From a checkpoint of a small transformer trained on Wikipedia.
Size: MLP 2048 tanh GELU, vocabulary 32768.
Architecture: RMSNorm before each block, learned positions, biases, tied embeddings.
Training: a variant of Muon for these matrices, 5207 steps.
Each number is 200 + 30 x the weight over the matrix's rms, rounded and kept within 0 to 999. Layers, rows and columns count from 0.

# layer 4 attention value, 512x512, rms 0.0978, rows 339-364, columns 256-383
180,212,208,209,140,213,253,214,221,273,226,237,270,184,208,266,245,243,148,202,209,168,193,133,232,200,148,183,166,156,209,228,217,158,229,210,123,219,194,170,202,211,227,237,185,174,328,214,214,106,222,221,190,197,160,212,182,200,229,207,238,191,201,224,185,242,173,226,219,191,230,195,195,136,166,213,201,198,257,190,229,207,226,155,185,177,226,167,102,180,200,216,195,204,227,233,197,147,225,181,187,185,203,242,213,187,193,141,191,217,140,230,211,192,193,209,198,203,124,212,154,186,218,133,203,170,232,216
225,228,238,209,186,242,206,239,221,230,187,199,168,196,141,195,183,206,162,168,248,207,175,174,272,232,261,178,178,220,188,152,230,207,121,171,162,241,192,235,166,227,228,223,196,171,177,219,258,185,214,224,229,198,154,189,184,231,211,182,212,196,202,214,150,149,170,199,227,247,156,240,212,192,235,182,181,196,162,145,162,259,172,192,181,214,189,154,208,193,239,256,198,228,235,210,242,281,201,153,233,214,200,154,159,194,240,149,173,182,200,254,220,195,244,201,233,198,156,213,166,253,205,230,247,198,168,126
141,197,208,201,202,147,207,246,229,176,141,202,129,165,220,217,185,180,144,186,191,261,214,180,181,218,151,226,190,215,191,207,186,191,176,242,153,222,230,178,182,200,182,204,237,176,214,200,225,209,134,166,186,142,201,198,191,197,229,215,222,179,169,223,179,173,228,196,224,191,238,200,189,249,232,245,167,203,188,207,233,249,188,213,220,196,200,188,201,208,211,181,179,168,225,283,182,170,188,168,225,231,273,220,196,212,256,196,216,238,134,221,143,173,199,121,171,149,219,241,194,210,158,150,166,201,162,174
143,169,187,247,233,200,183,220,162,181,187,226,189,160,205,182,170,143,207,136,139,187,219,212,193,202,141,216,199,174,183,220,179,165,151,213,234,156,158,223,237,187,203,232,121,210,176,207,139,205,256,183,164,152,256,198,244,211,154,174,200,212,175,210,162,173,215,251,184,200,203,223,177,229,220,189,204,198,205,187,177,159,221,217,144,193,173,223,194,172,204,194,171,200,158,267,205,104,230,207,195,217,197,146,214,206,195,147,192,207,190,225,206,174,202,268,212,212,178,257,227,166,259,214,203,208,141,192
190,185,173,162,165,206,189,239,144,190,202,186,208,153,215,220,184,149,166,187,202,255,190,184,203,189,174,157,195,225,139,184,189,211,207,210,194,198,180,180,155,194,253,234,180,218,196,188,220,182,235,214,230,222,234,136,169,232,209,230,183,232,237,208,155,179,187,138,229,188,240,181,176,205,165,169,241,186,191,225,127,161,149,234,203,172,182,199,201,173,155,237,181,217,164,140,171,162,144,165,174,183,194,193,252,221,193,165,196,218,170,186,207,214,209,224,222,211,203,198,209,216,256,212,197,198,204,230
189,190,219,215,256,180,268,217,250,178,191,201,254,202,192,181,153,201,206,249,170,169,160,174,208,220,209,220,204,206,163,211,233,174,199,216,116,230,209,138,214,180,172,176,212,190,228,180,162,146,188,228,161,213,218,236,199,245,194,215,224,247,189,225,127,203,188,186,193,205,188,224,237,185,165,185,259,203,182,164,237,212,248,195,185,210,195,176,161,241,248,188,158,186,238,212,148,195,207,169,175,268,185,130,217,184,167,187,161,200,185,151,217,209,247,185,181,209,173,288,212,175,169,182,224,216,201,132
219,214,217,164,172,229,156,152,177,223,223,252,226,198,216,184,149,145,225,174,227,162,211,234,253,182,173,183,159,225,179,179,190,225,239,202,207,184,200,218,141,145,244,195,246,191,214,152,187,161,255,200,182,161,210,150,183,179,176,186,174,124,216,211,183,177,261,203,190,188,231,211,210,179,207,208,207,201,203,192,202,178,187,223,153,174,221,204,215,216,246,196,191,214,168,201,199,212,211,175,180,202,205,157,198,176,190,163,149,156,214,220,181,216,223,229,195,210,177,206,216,157,212,186,222,220,274,233
205,239,239,153,206,159,187,217,207,236,241,215,169,205,207,201,210,191,145,174,191,176,208,197,207,225,165,144,191,208,207,197,240,174,206,187,175,218,233,181,202,216,135,187,245,169,190,186,181,188,182,159,178,215,245,228,239,155,203,183,216,174,202,187,219,234,200,179,203,212,195,185,216,176,194,166,217,214,246,220,188,212,231,146,193,186,167,171,195,205,184,214,217,162,236,229,222,158,225,227,162,201,172,200,193,165,180,174,245,203,162,266,204,216,218,185,187,224,182,217,172,170,160,197,223,236,202,190
218,198,156,224,220,241,200,204,209,138,198,188,202,175,221,189,214,163,230,149,216,180,238,179,195,208,237,241,186,164,180,213,220,204,178,226,227,200,188,191,138,190,195,205,226,230,190,147,175,190,195,174,219,192,180,124,201,204,210,166,176,229,256,180,177,230,212,191,130,185,199,177,138,185,202,232,178,226,192,254,210,193,156,273,156,200,262,119,157,207,211,263,173,207,221,176,234,202,227,266,232,214,199,159,203,140,224,203,200,193,283,152,116,164,205,205,185,220,278,175,208,163,242,160,228,187,214,158
198,206,213,219,132,210,226,201,188,206,243,137,155,225,245,228,218,243,216,188,166,225,236,183,129,190,189,160,196,227,209,271,191,171,202,191,238,200,151,211,236,218,221,246,207,177,188,141,220,242,202,254,198,229,171,179,168,152,179,211,198,252,223,203,149,227,166,265,252,177,269,192,197,184,226,203,233,140,237,147,187,236,217,217,217,193,187,169,218,176,225,238,204,171,215,198,193,259,303,168,144,218,173,173,232,218,260,206,211,188,179,176,208,202,215,211,228,130,201,146,213,176,247,215,236,172,220,212
160,254,206,221,245,247,209,169,228,233,189,218,140,203,154,235,167,165,239,222,181,219,212,220,225,233,203,178,238,138,176,149,211,156,231,180,166,187,225,216,189,211,216,214,190,224,252,145,171,184,238,148,186,201,165,235,205,207,210,226,250,175,161,141,212,188,246,208,197,230,227,173,218,170,198,173,178,212,228,171,215,224,198,176,183,186,216,162,218,229,169,171,124,193,248,163,164,272,198,220,209,240,215,231,212,177,212,173,196,153,252,208,139,194,170,203,209,223,139,181,221,205,204,183,189,176,252,199
181,222,174,200,231,195,186,227,226,260,182,229,210,196,204,230,187,172,201,186,179,224,205,187,229,253,205,230,200,190,200,224,206,201,206,210,212,203,188,179,270,195,147,251,175,213,238,217,232,193,134,188,182,221,214,218,191,175,219,182,215,161,185,270,194,164,197,148,265,224,184,204,167,216,241,183,157,174,191,203,159,183,196,218,187,245,209,206,219,202,244,201,202,265,226,253,218,213,235,149,214,269,238,210,204,201,168,197,153,256,236,236,213,287,222,147,256,202,220,200,197,225,163,195,190,123,193,161
189,149,228,249,226,199,205,200,208,253,179,176,243,185,237,204,184,187,205,143,230,196,192,209,238,164,160,226,227,224,267,195,195,260,215,249,208,180,201,242,197,184,205,208,170,219,269,235,196,168,166,224,137,154,227,160,207,193,204,181,157,172,232,239,227,203,202,169,213,203,229,211,244,256,163,261,129,202,194,259,236,209,249,193,239,233,153,143,203,200,196,165,177,208,196,142,257,187,194,220,251,164,240,208,213,238,223,309,236,227,238,180,187,197,134,186,156,234,199,235,231,196,190,222,195,189,150,214
172,240,161,202,225,232,263,137,235,147,221,253,191,223,273,183,201,200,179,187,196,215,190,215,191,191,159,232,263,160,209,195,220,207,185,181,221,245,155,205,187,209,213,185,188,207,213,198,157,142,226,219,217,146,205,186,235,237,197,148,167,198,220,190,203,180,197,205,246,177,248,151,240,213,153,230,209,278,228,253,205,208,224,194,152,164,174,185,164,183,217,215,94,190,251,160,179,174,190,189,173,245,157,213,192,214,209,167,166,225,140,220,157,183,220,233,150,224,214,186,237,182,279,172,245,246,239,193
233,259,230,181,140,204,198,204,120,187,207,238,196,195,140,145,214,219,209,144,165,154,141,287,186,188,146,154,259,203,285,225,207,229,232,176,204,211,190,158,161,226,197,187,221,217,176,203,235,205,202,198,210,202,239,230,217,189,241,187,194,185,160,219,222,231,235,208,195,170,207,225,179,205,230,200,200,206,221,163,244,215,269,224,210,254,233,134,212,204,196,239,152,212,174,178,169,225,275,228,219,198,223,173,182,187,163,222,194,234,231,192,205,130,244,175,205,145,195,251,212,224,207,135,183,172,193,209
153,194,154,164,218,152,211,221,110,179,188,171,226,204,219,187,172,227,143,210,178,248,192,197,159,203,228,203,231,215,236,192,231,226,202,184,222,256,186,247,211,175,193,183,177,150,168,153,165,156,203,225,200,168,140,176,165,247,181,182,157,210,187,167,185,180,229,162,218,223,258,217,268,238,160,199,192,246,193,226,225,214,228,179,225,140,188,162,211,219,219,207,157,208,187,167,213,204,206,192,131,183,234,161,217,164,195,169,226,222,199,197,183,198,163,210,232,249,217,265,199,162,213,265,205,151,148,233
157,196,219,234,211,236,183,190,186,179,260,233,174,242,205,236,161,194,165,189,259,232,213,213,218,231,140,208,176,198,202,169,157,177,212,203,182,182,172,185,176,199,201,174,233,240,93,186,214,161,181,166,167,139,168,235,121,203,226,173,229,194,246,165,207,184,202,123,242,235,217,240,184,193,198,234,227,247,175,184,194,238,175,217,203,185,225,170,266,161,157,209,178,157,211,179,194,235,172,164,160,162,206,223,224,216,256,196,191,229,171,180,162,130,224,227,233,205,215,187,177,188,142,224,215,177,253,240
186,230,201,189,223,187,239,214,148,230,217,257,172,197,194,188,196,154,118,217,239,247,271,206,146,137,208,130,218,203,188,198,238,191,150,273,177,211,212,244,219,247,223,213,193,235,182,221,180,208,201,204,195,176,175,236,274,229,164,184,184,196,221,172,171,198,208,197,241,204,199,201,214,151,251,189,159,227,199,169,204,204,175,220,203,193,219,160,224,254,192,230,198,180,209,200,195,157,177,224,192,218,175,208,178,205,187,179,237,137,207,215,158,208,239,188,175,239,226,160,155,229,192,242,179,207,212,188
261,198,234,224,210,241,194,137,162,151,224,189,171,190,172,154,146,184,199,177,240,124,222,212,251,238,212,236,195,199,247,279,148,204,201,245,195,142,212,193,202,198,135,134,212,180,219,169,246,152,195,253,194,196,175,212,250,211,131,174,204,227,172,235,179,213,184,205,177,211,215,236,176,186,225,180,196,212,134,213,193,225,194,223,222,161,215,163,195,174,220,221,169,260,195,232,248,208,197,220,183,194,215,232,161,173,164,188,208,115,227,235,211,219,246,182,196,145,252,200,209,188,164,209,211,163,157,213
245,163,216,163,196,182,279,207,218,205,160,208,192,224,169,232,281,242,185,171,207,202,205,211,227,173,217,280,193,248,228,178,237,211,172,183,198,184,234,170,202,241,216,251,154,230,216,215,233,180,194,170,201,237,228,158,246,180,218,167,240,227,153,223,195,204,233,218,202,157,183,224,165,152,178,171,219,196,190,227,213,177,229,223,168,225,186,260,210,229,238,175,243,201,233,161,210,124,190,220,218,238,141,179,176,192,221,246,170,196,158,270,220,190,216,200,191,184,179,267,201,147,222,205,216,246,149,170
214,190,199,217,221,207,172,222,222,208,209,225,223,204,243,209,162,205,228,205,171,183,202,202,160,205,238,185,222,206,180,227,216,163,214,243,198,195,224,211,179,205,177,203,233,249,208,221,209,224,210,230,198,186,193,237,177,163,176,216,212,174,255,214,253,224,187,286,178,155,216,163,243,173,179,189,193,192,188,201,227,204,209,162,170,195,182,165,202,177,157,199,187,234,191,158,214,176,155,131,218,186,127,199,197,173,230,221,217,282,196,159,230,204,196,184,175,222,263,137,219,199,217,259,201,155,177,191
214,180,214,198,238,147,190,212,225,236,232,214,156,192,185,229,172,224,173,145,168,208,205,212,212,258,198,184,205,189,205,224,234,207,203,168,209,206,186,190,204,253,190,181,247,153,219,189,218,208,208,208,214,207,238,254,218,217,214,215,219,150,203,160,213,258,172,129,228,208,157,224,163,159,159,239,213,209,184,160,218,238,193,239,211,198,249,186,192,242,189,237,198,233,173,214,182,197,271,221,197,171,161,246,191,206,187,204,189,175,187,192,184,185,211,236,220,231,177,210,200,278,193,178,187,209,182,169
187,200,204,228,180,185,119,236,226,194,181,213,216,223,229,216,224,251,221,200,211,216,119,192,167,204,222,226,210,197,206,212,146,230,262,208,181,237,214,210,186,204,194,251,219,184,244,194,191,151,192,196,73,182,211,216,151,155,166,197,224,144,217,209,166,185,217,195,187,233,221,207,240,177,183,193,212,225,191,206,214,174,210,188,187,207,184,224,118,223,145,166,198,211,229,205,226,238,174,171,141,211,146,237,239,152,220,201,139,195,187,134,206,156,166,193,233,128,180,250,211,196,151,233,201,243,221,191
189,194,200,239,227,233,142,232,232,209,147,242,206,252,212,277,210,195,186,155,207,248,145,210,204,150,234,199,209,236,176,168,183,215,271,189,200,227,209,233,201,183,200,154,156,211,231,185,220,179,176,254,169,206,201,198,202,233,177,231,186,231,171,222,196,209,203,200,186,174,253,192,203,240,217,190,220,175,227,172,242,199,191,206,169,194,162,242,176,207,259,196,221,199,223,190,206,156,171,172,166,215,241,168,203,187,202,151,151,154,190,158,174,183,160,199,181,175,198,227,224,210,210,172,207,202,203,233
211,207,194,167,242,197,264,238,148,178,158,193,257,225,166,192,203,188,223,202,197,230,136,194,254,201,183,167,173,203,201,141,189,232,176,207,182,222,174,187,246,189,166,224,184,200,188,202,201,202,221,202,231,197,209,251,229,194,171,196,253,165,221,183,196,159,179,199,190,223,196,234,225,211,145,186,204,203,251,220,189,206,136,218,246,200,198,148,239,198,277,172,222,229,155,217,268,211,260,161,204,191,230,232,181,235,186,209,217,203,210,212,168,162,154,193,239,168,211,173,156,246,221,180,256,200,185,192
206,215,229,199,224,168,160,193,203,216,205,296,184,197,218,238,137,218,212,211,252,218,166,241,210,200,205,225,166,142,175,163,158,193,191,237,199,162,188,211,169,233,212,213,143,230,219,195,232,214,189,135,231,200,188,241,220,206,219,232,183,155,243,127,203,167,149,193,252,168,159,211,234,242,270,212,201,209,180,222,219,222,209,213,245,208,208,187,208,238,147,229,187,246,228,226,178,182,160,177,216,228,182,211,185,176,240,180,186,154,232,274,145,147,209,176,208,212,185,187,185,163,178,259,142,199,192,185